{"n_layer": 9, "vocab_size": 32768, "norm_place": "pre", "positions": "rope", "rope_fraction": 1.0, "qk_norm": false, "attn_scale": 0.125, "tie_embeddings": true, "parallel_block": false, "init": "normal", "init_std_qkv": 0.0144, "grad_clip": 1.0, "decay_fraction": 0.595, "doc_mask": true, "dataset": "wikipedia_en"}
Each number is 500 + 50 x the weight over its row's rms, rounded and kept within 0 to 999. Layers, rows and columns count from 0. Numbers have three digits each. The size before them is the row's rms in percent of the matrix's.

# q: layer 5 attention query, 512x512, rms 0.14, rows 54-63,118-127,181-191,245-255, columns 448-511
# k: layer 5 attention key, 128x512, rms 0.133, rows 53-63, columns 448-511
# v: layer 5 attention value, 128x512, rms 0.186, rows 0-29, columns 448-511
# o: layer 5 attention output (transposed), 512x512, rms 0.182, rows 0-29,64-92,128-156,192-220, columns 448-511
q181 062:513427483477539504547558588507508448486388493409502386533447560533426495552445589463447497535517543448406557500463545475573519457505492568469399591504464610501516464454519532481481516460524483
q245 080:480510482587446460440416430487500465453406536503532486429506466477481510554537485482417395494478516526519612528456458424567547549508635475468496546559475442466492519471533454454475539521458507
k53 140:495523502572538444546573514462434527523440552516485589509486495479445556495517458456538528487541503564485476625492447456475518463494534514509484448449500569612423565493473417522452451511504462
q54 092:423518515475506466476492558484501605525516477569484474500603529588432540482411443519531514514462518575493493497491459580533487487541472515600476524440410426555503368570410546521490495480527502
q118 146:478530563429519444434537571529556476552495508586461455514535491587390517439516471597626566530437493546410436539487420519486503484520518506551525506412407393558511428541522478416472519490477457
q182 079:418520568473455399455467454442466476584565474529473527481585494566536532512515445625547483553526478495482439533522481485493510483507453517472538533503501376522539493563476433456517459463483507
q246 086:486482490396503437486468593502503491557535442514456460429507438541478536615475527477554470482418524412524456404514471579482472505507462564504492475429540378527487499536599561482472493472464512
k54 138:480515384526471546456577491502438485422497520514461467514498581539474526467477461495673469540441497512515570572503420589546396587538479540512487520492449518534550511509443491484422520553558574
q55 087:486546581420523436551544554484487510544518590460517496513644506444545515557488560528455487484512512472516537484461501551450513490582460603554532497571522558503554506574550530507560473518492513
q119 171:618464490415463484592551520561481456550523529489422474623576515516421492544478504537469367488490495494451525444454406461493527428530480503513477472582511547527519530514471538426415551482511457
q183 067:500570563493537506535558516491562526489432475573506583437530435569348491499467531514488413414501534520502556539433519530452467516531421559509563517520482554581504473558481578499470504521489515
q247 082:437429548564423559524421488496546460453519451476554497540519491427410513529492523574537442529515545460482484566511594425525558509489600450527548462492381552499439502496572509455442585506529482
k55 145:561548511507495532561432486429527438560514534466436452557486451514479441511416592548558451390513537533551546540511455588499472498543489436543493501509503455486474486522451477536505363564475542
q56 093:617544462497515413560521502486497565485554477533440592485434470561467534549492515568518484481479609501470400500426439560515525530585408528480485533478527533516514466480456506519461486465475607
q120 161:557628508483539406592601483530515518508527556517427563503374387513528515527547546536483449495540582466419449435427510541478504516560465452423431452460435508534525494455553573429502499542532564
q184 068:477428580521592420486499442414563543537552493455456512429390458514573490524518567535544488442456516519457479451485475526476520574517492535429608499454620482524514500487547486540458524384469505
q248 086:562421464540478462545451543483471586515492452496425555580426461500449464415526488579576541477507462555547489402563477559434445435452479407546354508446559578518500467568479442502590546506530470
k56 139:607575536554573615521534521488440523505466530458480496472516553519390554575520498511392548481445541510438488620607483535456535504430422554496586423479528512479439468527527478490495482512405566
q57 094:525388399420520464484503485481551539367474489520464495496489414534429504621501662474497436455471506462496494429480489552493480537470551440443456484487468467611521486502421457422509500583495441
q121 155:533434428471431630464450392437607523419508543488495510517496366564526433553445561416424394557489519479477528437531408544458500601477488466433438497436493507558549552496447395465480463528491455
q185 073:519331509491546479457438431417507545436507494422457461506468547464590460521595523542450529465468554548449485502385411531555601550435538436474640504515548499549583490453472406496469550475439546
q249 079:458569436518463459541480466442496505481542540564526621438461494399494507469533473529579533471541529482443449459470450602545449471500474485515429387488595542559517541530345465551454512635471474
k57 142:521426489418535545477465522570531531443493476480518488431492417485470456510521529475455547550416498545568509521472376525538411489434574373439499480448513560557536493424457486485559518574474450
q58 092:498478468457430477552435447505492439492476521479516476492494470491566479453462605512548440531511551544491477477474454509464389456493449524422488468535509588471625520469482460557455454437548431
q122 163:571422435443489490588446384442537459556426535562598514523503487496607435420450450534522466500554481542459471458488485549449470459503359530465492526485480577527607547447450443500421431408484433
q186 063:450467396548455431525417417477496444528496469580518433537472483491607521446488457511410390451523501492451519423463509492507400487488596517464518490626563493454472587477384481544445531451548503
q250 090:477516386435491489494457539459500474543480599563561465415545421524566520499542384490582485476524578508511499420454494579515444478486476533459498578512633475590464423492488506489512447552435452
k58 144:478473515501436601558547424475461525544467464486426468558492484579507455449436534451553479525502458690532440487536487490448519461549549494521565445509490562526545561561551531548389458426482434
q59 096:498570485524472597610531468614406428513478517453453585561546511546468481575530481477581635486493426482467485512462536495571552403530531482490561441559404483447543605435490514535504398443454513
q123 169:532479492570460623540582407555506539582481556491433524545577507581485468491481484484557501507515536418471518440499522550556561447459432514451566405498387489427563515486390553471499367457499488
q187 061:545553464551442558562531497604455468551565510436443547601542540549541542536412520492609478451561483442495475506423438480571441512435454474522488461553493472416482574482346498528480433462540473
q251 080:520524395590574523541547517487572482537524464603455510455537552569484523647519502452451501318580534391492567546511597509525448495542505461505531548514460474461545547519398476568442508431556556
k59 150:488524506486481475512527393502531402427540466430470441496563552501473463481507499509513572512552558566487544595481472526593443412483480436532496535542532542496470488525481479477583440501378482
q60 089:575461508477529443536510458544583499576548437612480495610468535566453484535503528486517431444493540470524479529442481578440520507566531520434507527495549389485484463491448541535497575541435485
q124 172:554456532466461487542505508548494427559484450552500515558571526493437521488553506484480483383456500543497546520422539543479456487545519438503492534522576506481471469496462520467561532617504551
q188 056:523376534528523486568465480502493526481444500462513468522537530466555493445528475554450460454446562520416501424447492535574485450491505391479555587542473471563508501484478493517536600555370524
q252 083:507494415526419506466528479450413469516554502473448459533532533556567527536498582539497478551529483430420521633487513451512452582558507459534457487593527537530483516459574530553450547573430502
k60 148:501488562567509437552481520557512413474516526494532503563544508506451606455488526475533442542458439407450493463483564481493512458573483531474538555454461517518390542572473439531461464432427495
q61 089:452475573528522491446471452583439543487480554569489505583444512567533499471567477564510463557450527464455556475528434459489588503504617398522494506508464564418535646466572570564478427457509481
q125 157:566446469444495465412508417553500581483522528469513516527442530487515472526548356504459494439494561527531502500544462492519482446495517458526549505487474510473522562420555582546452422574460514
q189 066:457547539484470477464480492522367594540416512514436558625476559589563493465469518498550519566516530493506483502574475512444513525542528417574500518524528494428456502536608577500524519482461530
q253 086:627451538594506521552484502501474514576476545397442482554586445534498520448618457489558576574499352367548453532489520521496491382456479558470537519454547460552603433519610561481463534498459463
k61 142:523475541541525578449441476493615551494574506440440531611451513498407413514575472538436462549506498432491528517493454488436507457585518525477509509437527487518494537511617544422421505472462481
q62 091:562443537525474582564487497498608433504461444420562482580495493452454540478513527529563519535525471568530468525510532570530508554533480532432493460552444411486543488544532541451473567540487501
q126 165:549493491538542617508525541556482436516458463346511483502495468520441550485604506492557455527519498566543535464570475576501543537622586539418452521498409403485474466482520477360438609549467457
q190 053:488445503541500464527560517532425480565533434448529478539573551439478547470516450458552421546441462506627476512461495479432557520472528568448521469443493514477499365463544462517513457452495433
q254 086:539494517506495555564499486488530504416451494551437575527472500491508498466614448548547488493489479461478523539464437494469499518464422486513486488551471472629448606481552505480551567435465561
k62 143:437512525485439464589484503530543531513508452410517434482467513474529551481475458535522465461475467545459548419543522506448584594396467564572495407459490592451555480541483635495488537525429586
q63 091:463423524387496504488448523526468439557543513458539508482512477543466590447414533524469572504544442423578455553488438493432496499543471546596536462434504533500561486523446473588452480585440592
q127 169:454543431441462484529551526542501366516468535466527556502546467563563524557426416455531578539538499472499483486546485522509576549515476490528507493392530562476493548503501434561523472556455525
q191 070:502566466469430454507588559517463424574491526421466540612547548454520504561411461488477548516544531498522481541465411515461527491506518504597407511484414612442549522508486429437484430559503581
q255 085:434405443420425516524504509479526581503471593475540494470519573446473466438512492462364494533512527567428490503519513455505494473507539549496502521500462572443493380509479557525466438454456504
k63 142:522445448499514416487482479420492523530516502493579473511528519509473505485473524540486499490610529380510461518470406467499475527559511567489458492556537536492464505538488495554488530556576582
v0 100:503463473542482493442491428485416541504546504422499419560416469511406565511465526503559437532475485480488507454497474534518483495443537538440508400447501493313534579500635421476533490506520552
o0 085:568538475558526557490534609523568449587499461537544470545518561540503482567481470410366366462568437465551472463404519510437453546539494549463479566501539534439545574447450585572525470450536448
o64 114:561503428447477470475452492499527527413499476577525483496441542494513547535492542495480572459561501493422536508595466578495587522462519606508512496522420451523488512485539517466546501500552450
o128 088:616398564550487494454519442549517429463605462463466480449389470526514424448499488497590499542544478494490479545561429511537575473494536506593501520550582543416448601543504365455506552520511531
o192 098:377585631446397506499483473489475532525483517549470561541539417401517600560487450599490555536455543534534498522509497452516438488482564424522450468411483461646475441463431508530486508410538594
v1 095:510451479522532506475506493569559445575499556562396442442421488532500465526417467420442566541502494612399473540513548534437519445476538493575471449455478437505401420437517458485548537513498555
o1 093:538579609504542553486478495518445473478530509488512489533540516539424642455483436605545456412368503527542513407515453429478535537530599518541549474503472443485527503545535502470481442444518467
o65 111:473443482505527537487544478558481441533498523439526490444520481473446471446541514432523579459536510562568538486508558500496547494550494550456550518521474513416498328462571525458510506541568449
o129 090:502436475458500593546522499514506546526477493603524585457538422573484447467487528435485631428574579477396603474538563506462477519517481504498476383513491463479550475477529504519555590516453474
o193 099:536510527464507401513544519426526595436451469549506496525523460525622504530454482560518507568472513462458441491421496485493487508457399623499448547483540507609487567486537522513506443517488483
v2 096:535472476639516397469505483497522476533565599556411479490534537518459535575422538583446548515490460457529469624457523442594466450559507459505424510402521440428422500529527499570551479414532609
o2 089:477522462456473479538410404536539389532427444529560509431597512599497386499554451428534482535659454436479573395502487526422526559488465489558477510535507432549498525484391525472437514448502460
o66 117:550610440524534464541458536424436477425552593503425526481504537399478426423549445476433457579615613576538514584480451460508574576620504515541439521453522471484508472499459523563491482479524573
o130 083:501478514590555494422473507452487523466507563468496398560515489414503575443467533554504386588601562514533336616533535507559488484542456505499432466463541486407554532544524489557543580498561570
o194 099:436483494488503652568531521533509554548460437509513475440474475501508558572446530546546482424471481525437567443503512470446492480401490495401561515563445595516385489489570437423465537509459370
v3 101:507561533465543510488525364490491505469522405569456471501374554532546481514492574600446485439445520469557459397467528504457553474524539500579562451479509411493528489464598537501381475441542492
o3 087:581487470415445477432486543529540454519476575453553485536493493447583460604489500486513500427431440522482549496605510576470516581523518576426459505514511556557520401524527460499590449559418553
o67 118:483511563504483468495399516464419466479501489511378457499487517585515445467472571473490540552279533529454532552529549426543531479478493486566470513441492527549612595487511530514510471491438495
o131 094:466565513516604529458538412452406503503577398448503511536446473542470594455533545559494561448516513519465434429497617539522466446502471496606475548563435574462530518408594498490480511532539454
o195 091:527441448506547491504576539567566495454500498490528536452607502513488533530565388437438514521540473530536508477422339470489506501498434474449570510534539521465499489530412492509526551432522561
v4 102:615563560540476520501538484506447516523583552508587507523535442424575462491493545474432477519527408506418538539441496466464469452542493482538417462493499387512483511512503415479497466622507492
o4 092:443516480480442483539479465544524478466418481426499450547480552504461461513585532444624615436577586415512495550547546529546458418487466483458592542418515524470549508573486556473418487437528474
o68 113:478494542441445534531573473414621549522512614560559560557526436493534507492373480521489494465510458497458484485505445462524478509455429513539540460527558491439471460510446463489579553481481424
o132 094:521524539457616549440509505532428524434542614572512578488518487437566525470523522524485415511502440549439584426582500474514395501492421522444430438427427530467543507438591544487451428600470456
o196 093:423419428592460530516462633542524455490494472421499407511492495561493497451497505515539543527473479553572513532478568503547579553554550480459451489540541488470429505458510463510484380447448531
v5 098:517588525549459459556485435430588523465426469553467485517501494513466527443498542413510511537452446455565445462525457484472463463493485479527470532398480533565454465412495459532470494593574516
o5 084:462497390468497481468518617494558410486561519534548525449446424463376555583551629547529558459464491569410548485433479535450521489493548525473509560439606402519431539454549544510562580535486460
o69 113:422617582544486559569459463553458442521573386388506595595504525527463533479540593407474525605412406445509498465478467454549481371482456481484397581504488531527563555542489508466414525474558407
o133 093:501597554534508527496450535382530582371423565533468472610544429532389563461511553477522473489568430526552477514605524601499539479517474599504465584495473479504500460523440460469448524529550486
o197 095:553446494523518511447464468529426463548465557512528387458488513492571390513423393557482547473366561525477534513457542463482529582491524412530600504539569407446499463448531517384457448521419558
v6 102:485549549477413408503462471509489508553566499445517481529545463477504532529534506505487468498464513471636513523471519523482530506482502471528487503462537497417534476521532540492459412423553541
o6 077:532426530530461558577477406493477537397486445598473494523475513548482533562462531564457529512399562480375472556471446384484477562406516480402471467528529512506488509452498461470516525546468473
o70 107:451504478377518409407561497471517527492471499501528384504507469582479450465481539506551484516322490552628465468543486599452446590475499481448562486487538437529561496557515541443582440543495479
o134 095:444413579485456443478453500571551492465473501512542435611567490433457461427459518545471499507455496535542589476593521546468514567492498430594444533462498445501564469550513533534461467428530533
o198 101:512517514414524581559483506411467507546482518467500601482511545472482498529575467428515461441561454473445483505465532437495544462586523471506527445458469522468472502485484499548460612470487490
v7 095:498505576441497461545541504626483471475509609525529506468575552456485518485577564502519521533539536452471521543533457521530422514480465544399407510495563620474438508523487542502391531484522528
o7 084:514485435657554543525517525449497524473511519451586474418516459535467540562536411489467456490676468499515522525595467517420490498589514553498545483498511417521554498409578514512574412582491478
o71 121:503519562514499436536503468486460465503564401579452402520501420657491503463559363518391507536361546483540553523510453584518388489499586481508382484481461577412490620511425556526418509430497513
o135 084:532483546491474523455449575528554548477516539559447480442508504447542531538496509529474505487462433545448500576486468513438516436540453443496403491433497493524447532487497463489464539472476491
o199 096:390427528455568520457479513555409487497502589412504532514539550450456463511462545532541430486538486533502456438466563423595527515545459542485647495508452489541526453511517502450500551571532488
v8 097:478455540557478503418467466524518482457485541497555555474450451516445390499544453569559351519522533562536533538501587447562589443485434426547540485484447516568466518489483460510554534587558449
o8 088:524475469488471486454543605453450403490453518561510514474582517536580572619536507587488479483515506477464582438448466527505473468376564545486559501559511442493601498468551426466460522416556583
o72 112:558483555486430463436428443536589530519465547434434463534498489478486585347551515416476324488509552544488438598445562492471432506526446521513467405556501520508461438445493487478575520479456432
o136 085:494526509550439495412429451574489617415532497518490477485375497496474515534514505532598426496522545516460531541531570440579420525540439464527459479551526483515399477492487467494497481535507534
o200 093:467436535503563459583511530506521488473550421548452566502570537458478478527476444497446600435585465424537536529556508525530528538486553524529536567425459530531578561578521501470404558547435498
v9 100:451471507501420493465547546523563491403511489447468502474477520566534482416531498504536582487476458513472490469491517528508436363496519560485493528546514493529575539531521493505453532527454527
o9 089:559480522561511486396411532500428528534509441551498508528508495564543639558514495508468412528498504472540526510494434533505553535520518509517500463508495537429471488477506577497567464497529464
o73 107:448396552565594459447504403505511524542500405554579528478605554410584526498554531530484465465528496471495456478493577527526473589440528572452478472528536529431460479539555442551440506459530510
o137 092:379494527502439412551537438434475463496526452565492498561516568551502510517496415453512523457396426540555455416451551494450503461472508508478501519500466584472566466438562441531428603494457431
o201 094:647500442419495589497489589590455530526472529493517508477491519477466497569399557515518464572426532595438532587478492521511458600576505465558509514475529514536465487423438455492521528528502509
v10 104:480456493478532601559485477534420535494504484593519500524517486433460538585588420512488496499502432482480584508484479476469470553540510556451483494489515525509489458508497452473477435426485504
o10 083:504402543484546458485461502492514498389453516501452561511508519497500477451531539475527545571592511432426442536535449633571457460484463431452454592436514452535546596438554439509549566498551613
o74 108:577486626488442465538437412476536471559497454484447620553519468546518529463559453399513501467596560485484534554455495555518546478433573576490555460545556482484472495441553525506518550515482420
o138 100:458517480391557534514558537496446476501486419475571494495469470407522513471515510507402504460542472469458505544491464417485512485491607522529456537439524519589443380551526473497477525484531544
o202 097:479482411568539493498532513534531544546483530464494451520548507507522458559453496550502465475563557493593491521572486519487525572496531484459528410490483458446512503584472577546501480490506448
v11 100:492509499549487550515458512464575545556590470505518567473440383473588512455454516438492469477458432498473472542495378545598451454521476528461520552529573410457530526522506574528532411372505539
o11 088:478499488526465515533485505493526535410445508484407580507517599461473466537560499579550494459497553573478482539459497504502474526479654465506563459505467429515543495513460461586460522420510534
o75 117:469481506486556520511539466487539538463576558434541425516551495430463441462522498459535512568357488522534483510501535497509530428510502443419543537469527452500535501513500594442488458535528465
o139 092:433493485529581510481449421512569583450439570452504494436515413431448524531398488421390487582601519421516473440563561505537448496535493408471506524536609428475594580487547592467482495494436455
o203 099:476502415428430525550557535511455409503470444522529398547504590644444530530492547540454562474408482502443509479434505463428495549494455560541383450482421544462391426550403334504553603496530480
v12 101:549435644469603507528431601523644458531572479369493531458544463571467510556488469538432448508499482488509517502514570539586495576458581479492554610467485624350424590479547465486475533546504483
o12 085:413525481493528503464486564526526539390458603530571524545488565452548482489491525615443543495414555452510500510469493467476451455567494533477503491489534443554616519577437497444496517422455530
o76 101:523515541405526540419594442522577478607451405502507477488491519552527432494473502471538530456458436586555444508518464572524580565513540496495421561404438477485393581525581458507438511444546487
o140 098:557486453481567500450500529539561411529450420460489438447456493509565497485499509457477479530382501521501558510511441512580537564538538392440473533528553480461469587580469530545514440515509414
o204 098:513491466524540490619418479467417478472582600553533528523607502483435549573550511498550501533598591446494505457480536434404431485488514506450550400486463521489605403435470459509501477521485538
v13 101:539480421486453551524470554492476460474503460516533454590444526479456448457483481489560468526505504574473537523509493457496540489477478460607522563476433522504515562603578467443487518433614494
o13 091:477554624462460472440576510484492477450421465563489452500408471537556538581501501448520494517472563411383536576585472449471492553485439404514510550510480562496479561475400628507464549425414498
o77 106:536537542558502506526450470440479520494586495516546580512472520534517450457440415537498526509513449540535585551552480510438530447503574409541520567480408547399507549568563441541516513476524473
o141 097:561531490519521502523424495559508478507506548459540482581543439495528501433539547486577419558484501576522523521518486581503451438406535534441480499406432569475446578502471445519531483492523471
o205 103:494479486414492523490524544482489492645526527473516495474498562544445512569556477580552496466452489526511465425417506516509527530593482585462469454518524424595506424392498475534538522539504548
v14 101:493493449576623487415440527462481521439669490454339537410492485476586487555511534432561458459522443506556507518502533468420601469503566557476449451512529509509568458497452471529567548501459409
o14 093:587508478457408476588595490479619467472529588475537515485474466522436534491471597587518479525524514495485491556496476561545438613426514489509464562539512566434468510477520480491446435501407497
o78 107:504459459447469456472525474461545554484452468473506522469490595526575508514536561485513509428493431511551462503465471409440599536525497536488521515517534586447453445421451434523572502536481505
o142 097:549508515527504475530522531374486493538615426490454519467539495598514438417521529490491621442562472532547510481508496424486501436520522504454515458512500452502625444517468449523546516475475472
o206 096:520519552408485561509459472625395532427499560523543370524575509472449519568448455447474464551444559502372559525553526506477500507527427409516560523512497508561419544481486502509422500529524533
v15 104:489497425546528510414496464542501477518415515536511498481455448489507471477534542566541486538486401450515426550527476459505522484419571449437526480536548480446526488537337491423451429479553536
o15 087:558480499461514408549522522458488514560573502496435456533500490580506430599471504520435514457602566422461442501461557567459540521527435485591383452513523574512527559517501459447479565550453463
o79 115:542502508502545483535474478542485431428511466513489496482521542575526417537576425455549584519410442537455515536573579437531429532546517474439497442507431452531522510531468520460458499458469463
o143 086:494544392456460515489421532527514486614540546540510473514569525513571508492542387421459536479479454535464535472516525481493519536463572542379489412553464401500441487460491428405571590488449522
o207 091:501536531645568539509491436462495522553504429483537543511503467433423600454530593531461361520532533503500500489468451481517482475529464552629544529493524622505481475449495528620518477549569433
v16 101:503423502570591511506424504465519512548497458526478430512535509446392510534552468476467477513458474489529563522494444447429515505467473454573522482396443495471450468518496522458515543485511476
o16 087:490524523430575534527482478450485465488590516516414490442473436490493488472491492477576482446447510503474491377460558415545466468434515478451475545590551540540437492564415453472502502556450530
o80 109:539531515530522541534487516548552378436470559504507560393596507461424498470492457544394658501492550554459513500501413469600420460497504595514499509483481513488498519451449463468463505442563499
o144 094:550480509587525487492468498521552435450516459537588578431519486516534558551424460506498461530442444477606499453593432484425536579539491423584571469453512514535483482470600537490534463546495435
o208 099:506475487518425485495531473475443520469553507466513454551428431515508494529507537519507483546404496449544461634467530568478546549559530454450404460513427529473519496541514470558497516489522569
v17 098:480445523495458476491449518529472509486512463515570511522541545542509474530485581462556482503481414520557501540527481498513478577483406409495491543449504471501454500467544458528460542510599515
o17 092:584557551587487504466509427462557477524501367474488497486569507560517537544559495542454503483564560407470497558603468441467517525564537521517546477475525530426489533523565546522509527627492507
o81 108:501495494554516423637504521466406511539592494576474514549486497535529417543509451504564519441448437502544547502499518492421570554530490489516480498496492464489509523565509506516496522528573419
o145 085:504397526459561538509535533518435451494564403512481510545454528450543483481553516452521359536455485557557498573445520494574538618522476439435462532477615526500478465527572476532478497470578473
o209 093:537513432493451552519486587527557524497521556401456454530475487416464510496505508486491471517429553524472428486445574461533468452483579518518567479480457543502491487415433525443475472452446481
v18 103:597391425524471489550508457521396454524448439446414445533480431454510438480573578562519507546483620558531540430459423508537538525434477467500518529390498460480473408546473503443461495504367554
o18 096:398506448542485419444480457496527570496516574473604579454527537507556535473468532508535463533493509415509508554447529501438483459501495462505555537515529489491554535469420506525491611483450489
o82 109:552481434556446547599537579558499560477378458438430474460410440512452429406606510481487555515548451504585546489529471496531479469529467487572610515572552571410479433546411604435448506437423472
o146 094:566449432435438489518548535494477450401558485445475462512582489480499466428515477538515590602454564510508540466491472480444575564476522495560528534518484533407452426555538405431478435482457474
o210 097:410594537418609501460483517544575516494500485566512553515506599514546582573452488536453438553440421489456439529518502562602490492525547528428450508441472471646488601469566488585506483567617484
v19 100:482590504533348547406459490525507503550543445417573580597584491522534558405454527528525546488561444496465625583460505482416403507399529558421564465486509459497438543453422522550490544452535532
o19 092:562557454551602488505427581451425552486529570480532541558488478575468444536521503563486415505524503452529450423477466505489464464556450388501511525411524518478507442473442492477461488490499569
o83 115:488480484490559500531523489517449537500435505408543553518398525437551408414478568430549533555502506568492565530554415543490425523450468594399569491498480426506572422444593502578499484513450463
o147 086:496550533518471544509462451490505501552537367391512473463509467510525538486530561464514520513569563473491580461447466490483529552494498497535587387458520531553464528550463420537490541503572433
o211 095:500457462424470480445543397495562437435468536566513510432465520543439484560490511576472422503643509483483472495495588477571539478566521465563470543564547519524407530485507554451560485498443554
v20 101:436482489584456531431467545539455450529372574413541517432447528509435534561503528521467484467505564448545466455531451483557533383458495538586507498452489395497556444466431448489434548512509546
o20 091:436524514489526498602512448442483505537596453484481444475490570552554471429469464489485521510492459496523494498597474442492514473532495468427461508542436571511547502606567506446552585488503570
o84 112:518469491520445468487482504534518537506503538484519509572548513535513473545530516460507494476357584516525502503532565593530461525529519471482492493405460452507455566411522579428486488392603497
o148 092:481519616603492437501498430610519525488431554473526534574542550492499514458476607527608480540346557539528553453571563530546451510518539500557574513497447529471447502492469503457459457498493472
o212 098:476497388505530497500447506515557507487480499494519441492481479471561582471516470449460510528578406506465526598390496459534502534432477577469548478618542546512470438487452446631567466516567508
v21 105:534565574476436466471540509556603495477390572519361591574456564509545508480470491492487523525541515531410593518517562557556518503510445430458497465408477495559541495503549572483618480521521503
o21 088:470513578508447479503509456516423486502567457536504481455503445450456579461424442522546552500631522525485542381443490580444516503620552503513557424545563491453519503586451520512455526596498452
o85 118:492503517495547431484528432598489582585449392509462500398415551506628608463527495520537424472575465518557541487596477550410525510526531565435417494466442449539569472522611511602490511565528473
o149 087:535500480567545443576528576541498514459353519513498520572575462547389477590570470539442483520556450577452545487517544492398429524505485550403508458485441457473481456457550603517509400423508464
o213 095:504470382448479527471442507417527460496603513490508535587519528503476424449495531457439538536367542463519469521448492467560450547401553510482546563540574516448494576522461471453565533452480512
v22 100:606501532480514564436513492545555519547484489510518594424540423444502503476480502486480479485535538406489507553534450542545593406511489472547472516479479462438541448509501444479515492551488568
o22 084:537470403447518380561500505392549495502516506517535439432565498622526528445552517566457494427382487592499509435440523514511502523509485456493518438531504453567529574465513595543487491454399472
o86 111:488496420538474485464543482589477524525503473512557471564508589567497532570603594452494501513428492480454486510593515459465496363559413513411415493473501576513552497543568475460544536517540470
o150 094:549534445552465557551538537530549529567585546460516437579544543431521486577489502445485469435493632478505465578523374533455502465500478481521499512490556545450453516516514439454523493509590512
o214 087:456463578492454469412463496493459458425509494490421536469466414486508545475426445526581516495413440564518505481540541494527462571450520505533539514525479448501474417562393529505459381501449559
v23 098:512398581457444483479512475569551543480463445404527458553514602583538458496558486526476539500561447459520480506404519475486452520557517445446430555402474564538521428455527522481601566469526559
o23 088:514491478509524460463492472473508487482540530484500522416587552423450541406456496580439614536458494474507538498500497481494595463528508532575519454471574493461509545561450522533478393468461486
o87 105:519568578526537528508490584526433592524502544419484479516490627455518390459542381489585502469453489502410540439460545450525493465488515461473374688511388481424401497500531505592476536569443560
o151 100:426590592482486559414522555535436524515408410504495481578513556492443470627445430488482544453480538521511439486443479433464513488492448544439518555524403518513441421452543608471527465563590468
o215 092:566455445530437417562437415421553441464518537568536552527574377559559546550444568429472428498565457459544536503558510544528550514462507516536585385474457422546504563507500459498450479484435539
v24 102:469507481462463422497462462479583456442520501514417569504370500505474501500484528506431564456521527534530489506467519571479468495564534443505601491447551488494589496470450479440453408557478552
o24 091:459526564510422542405553543504377484551503557474502446513524496450580478504395517548448506548544511396508563454527533462422502473472461511584411488510520490527472559400523534522447535476405492
o88 115:533596481473561500443505586521513530517481459454515461488489571501488510530489470549551512538320472483410487514542386538589536477466430430462495485348537477530469520506485478521491492556461542
o152 093:501527492466512525495494496471617541495490569514493534433453418466500476531560482463490425489637420594464469535525547517455456525584531491550509441471645521403458417571445478509549507486556552
o216 093:528419483528542555565552469464510457506430496543610515512463518541487476453444518502490513543514538445517464547445445500525526446403487599444518516653437529571491563512517436508509512483567402
v25 096:478576406472437549530506511556481489539479505615519463410446478561468500530410488555490441500549463441442454559544429520505446407513522452544588531425462455423459377537466532504563497478503478
o25 086:398492500568519452425493452535364575402512517497449595502505554567519465410578469495485590490447595506478519460511606409442480411577555562452403513483518504442472546437508499429501523534594469
o89 114:543486449509544543534443473462515415522503565562484500438470499538472548422490458564459600423598456525520500465576600601437480509505532443641446515458436462468485456521459498425531438487530518
o153 084:500520442450436498613508555463443472507526538587461504479509521478501572462574467517418506438490527489484525469598520558455376508405551503477617485530532527544566406497496528452553483577520484
o217 091:519451541442505520501518499493549498535500471507515454555474488407411428585478537365577443506509490474521528505450405461562632543459516529506403503522547466498556534496496542594502528391405531
v26 101:485488603541468578478493504467538449478453503479442485525527460531508568513476458460421603457502515517469531534501587529482426491507465523568438583624530493419489391423519441550559461453524588
o26 090:565474548522436428527495450461486494504546524544469502513529503558582485604533573506502580597427479478501475538476511509385429542515524581463496413441529512566573521538561419477430524492542463
o90 109:525525520501445480474492418497540556513408471398520463544519550603564601535459442526450557499563485473537489390407494513539472459498505525565460525557421476515531537538501442503434437489511510
o154 092:448547506454516533510512513526535552565508488468558481524486486534429497490463482456510563421599549519575451488489505477524590490504454572527558614538556544506484423422476407536488430550524568
o218 091:498431379558497536467465647498459471449604487494498553485504488449463428519526565549486358550539542517524546553528537491549504579513468436467472508537487522495384460489588516497514552508558410
v27 097:471497636413501451528417499426543406563413551499527543509567592513436531539378527514464537519499520530563448465494419438578490497471516526539483491545531487577510505520475553501535553579558490
o27 092:454522505488456449454461487512435468482487525494495487504619417506518453463542479540532517440508430535545456443481438504497598515510534471597485514506542527500533521448425491447455501402475547
o91 112:539435490497421492437461512459486554526520465474487441460524578473455570518495437480545456531503550504484490523565429498523558403514577512482463440511504490537539558467569520554555529489537466
o155 086:484529522527503551565472465412494395561465501477560493544461492492534489510449509461562488460576535499530455496461543483562459461514510541557491523495415564527495422460515524474521593553493443
o219 096:523526480509509506553543462550508584484525442560504506496439506493530522527452548498478532482369463500445572540535585535515457582446469489457465501483518483425538450540485506495486428454491528
v28 106:626519476493439467481572414499438532563465441520491534566498547556571522479527475503409509599479504498525482520513421455511410519524481568450488396443540560493497501438466549449491546510451500
o28 089:368460430558473489444577504591534512439392541567547446493526466524538473462462509523456570465592516524485495437564475481554582521497503505522552538489475572484474474473459514427477464570430505
o92 107:507430467465521584544518494481509497426566428509504560573469460591499444443520508501526537634399559553436573525511495439567554497527392500481459490486471575545509484488455543423507499484401460
o156 094:547455572533488508536480455519560433511634488547420547544432427464473410543578481529524439489459440450500555533564433403448503454502584454484421564419531502452509528467565496477474469386490480
o220 093:522539422474472485488464603573470507572472583388516419512568486492475558510512579447518494481643540429568421520430551504424467519481560455499522549559510394433585470465526495542514487545524518
v29 099:479528471469500467443553486457487527527478552456496469488442367447470440579488541566468528449439423487575505432490442576452536425504518552521518530555491399531479544495595514501478468506473432
o29 090:522455510521486489464420518563542533534432486582464539525467570447496506452482539537649466552377488545455530518514474435486456475493455511384519560520445536450525484539530528488563403542506455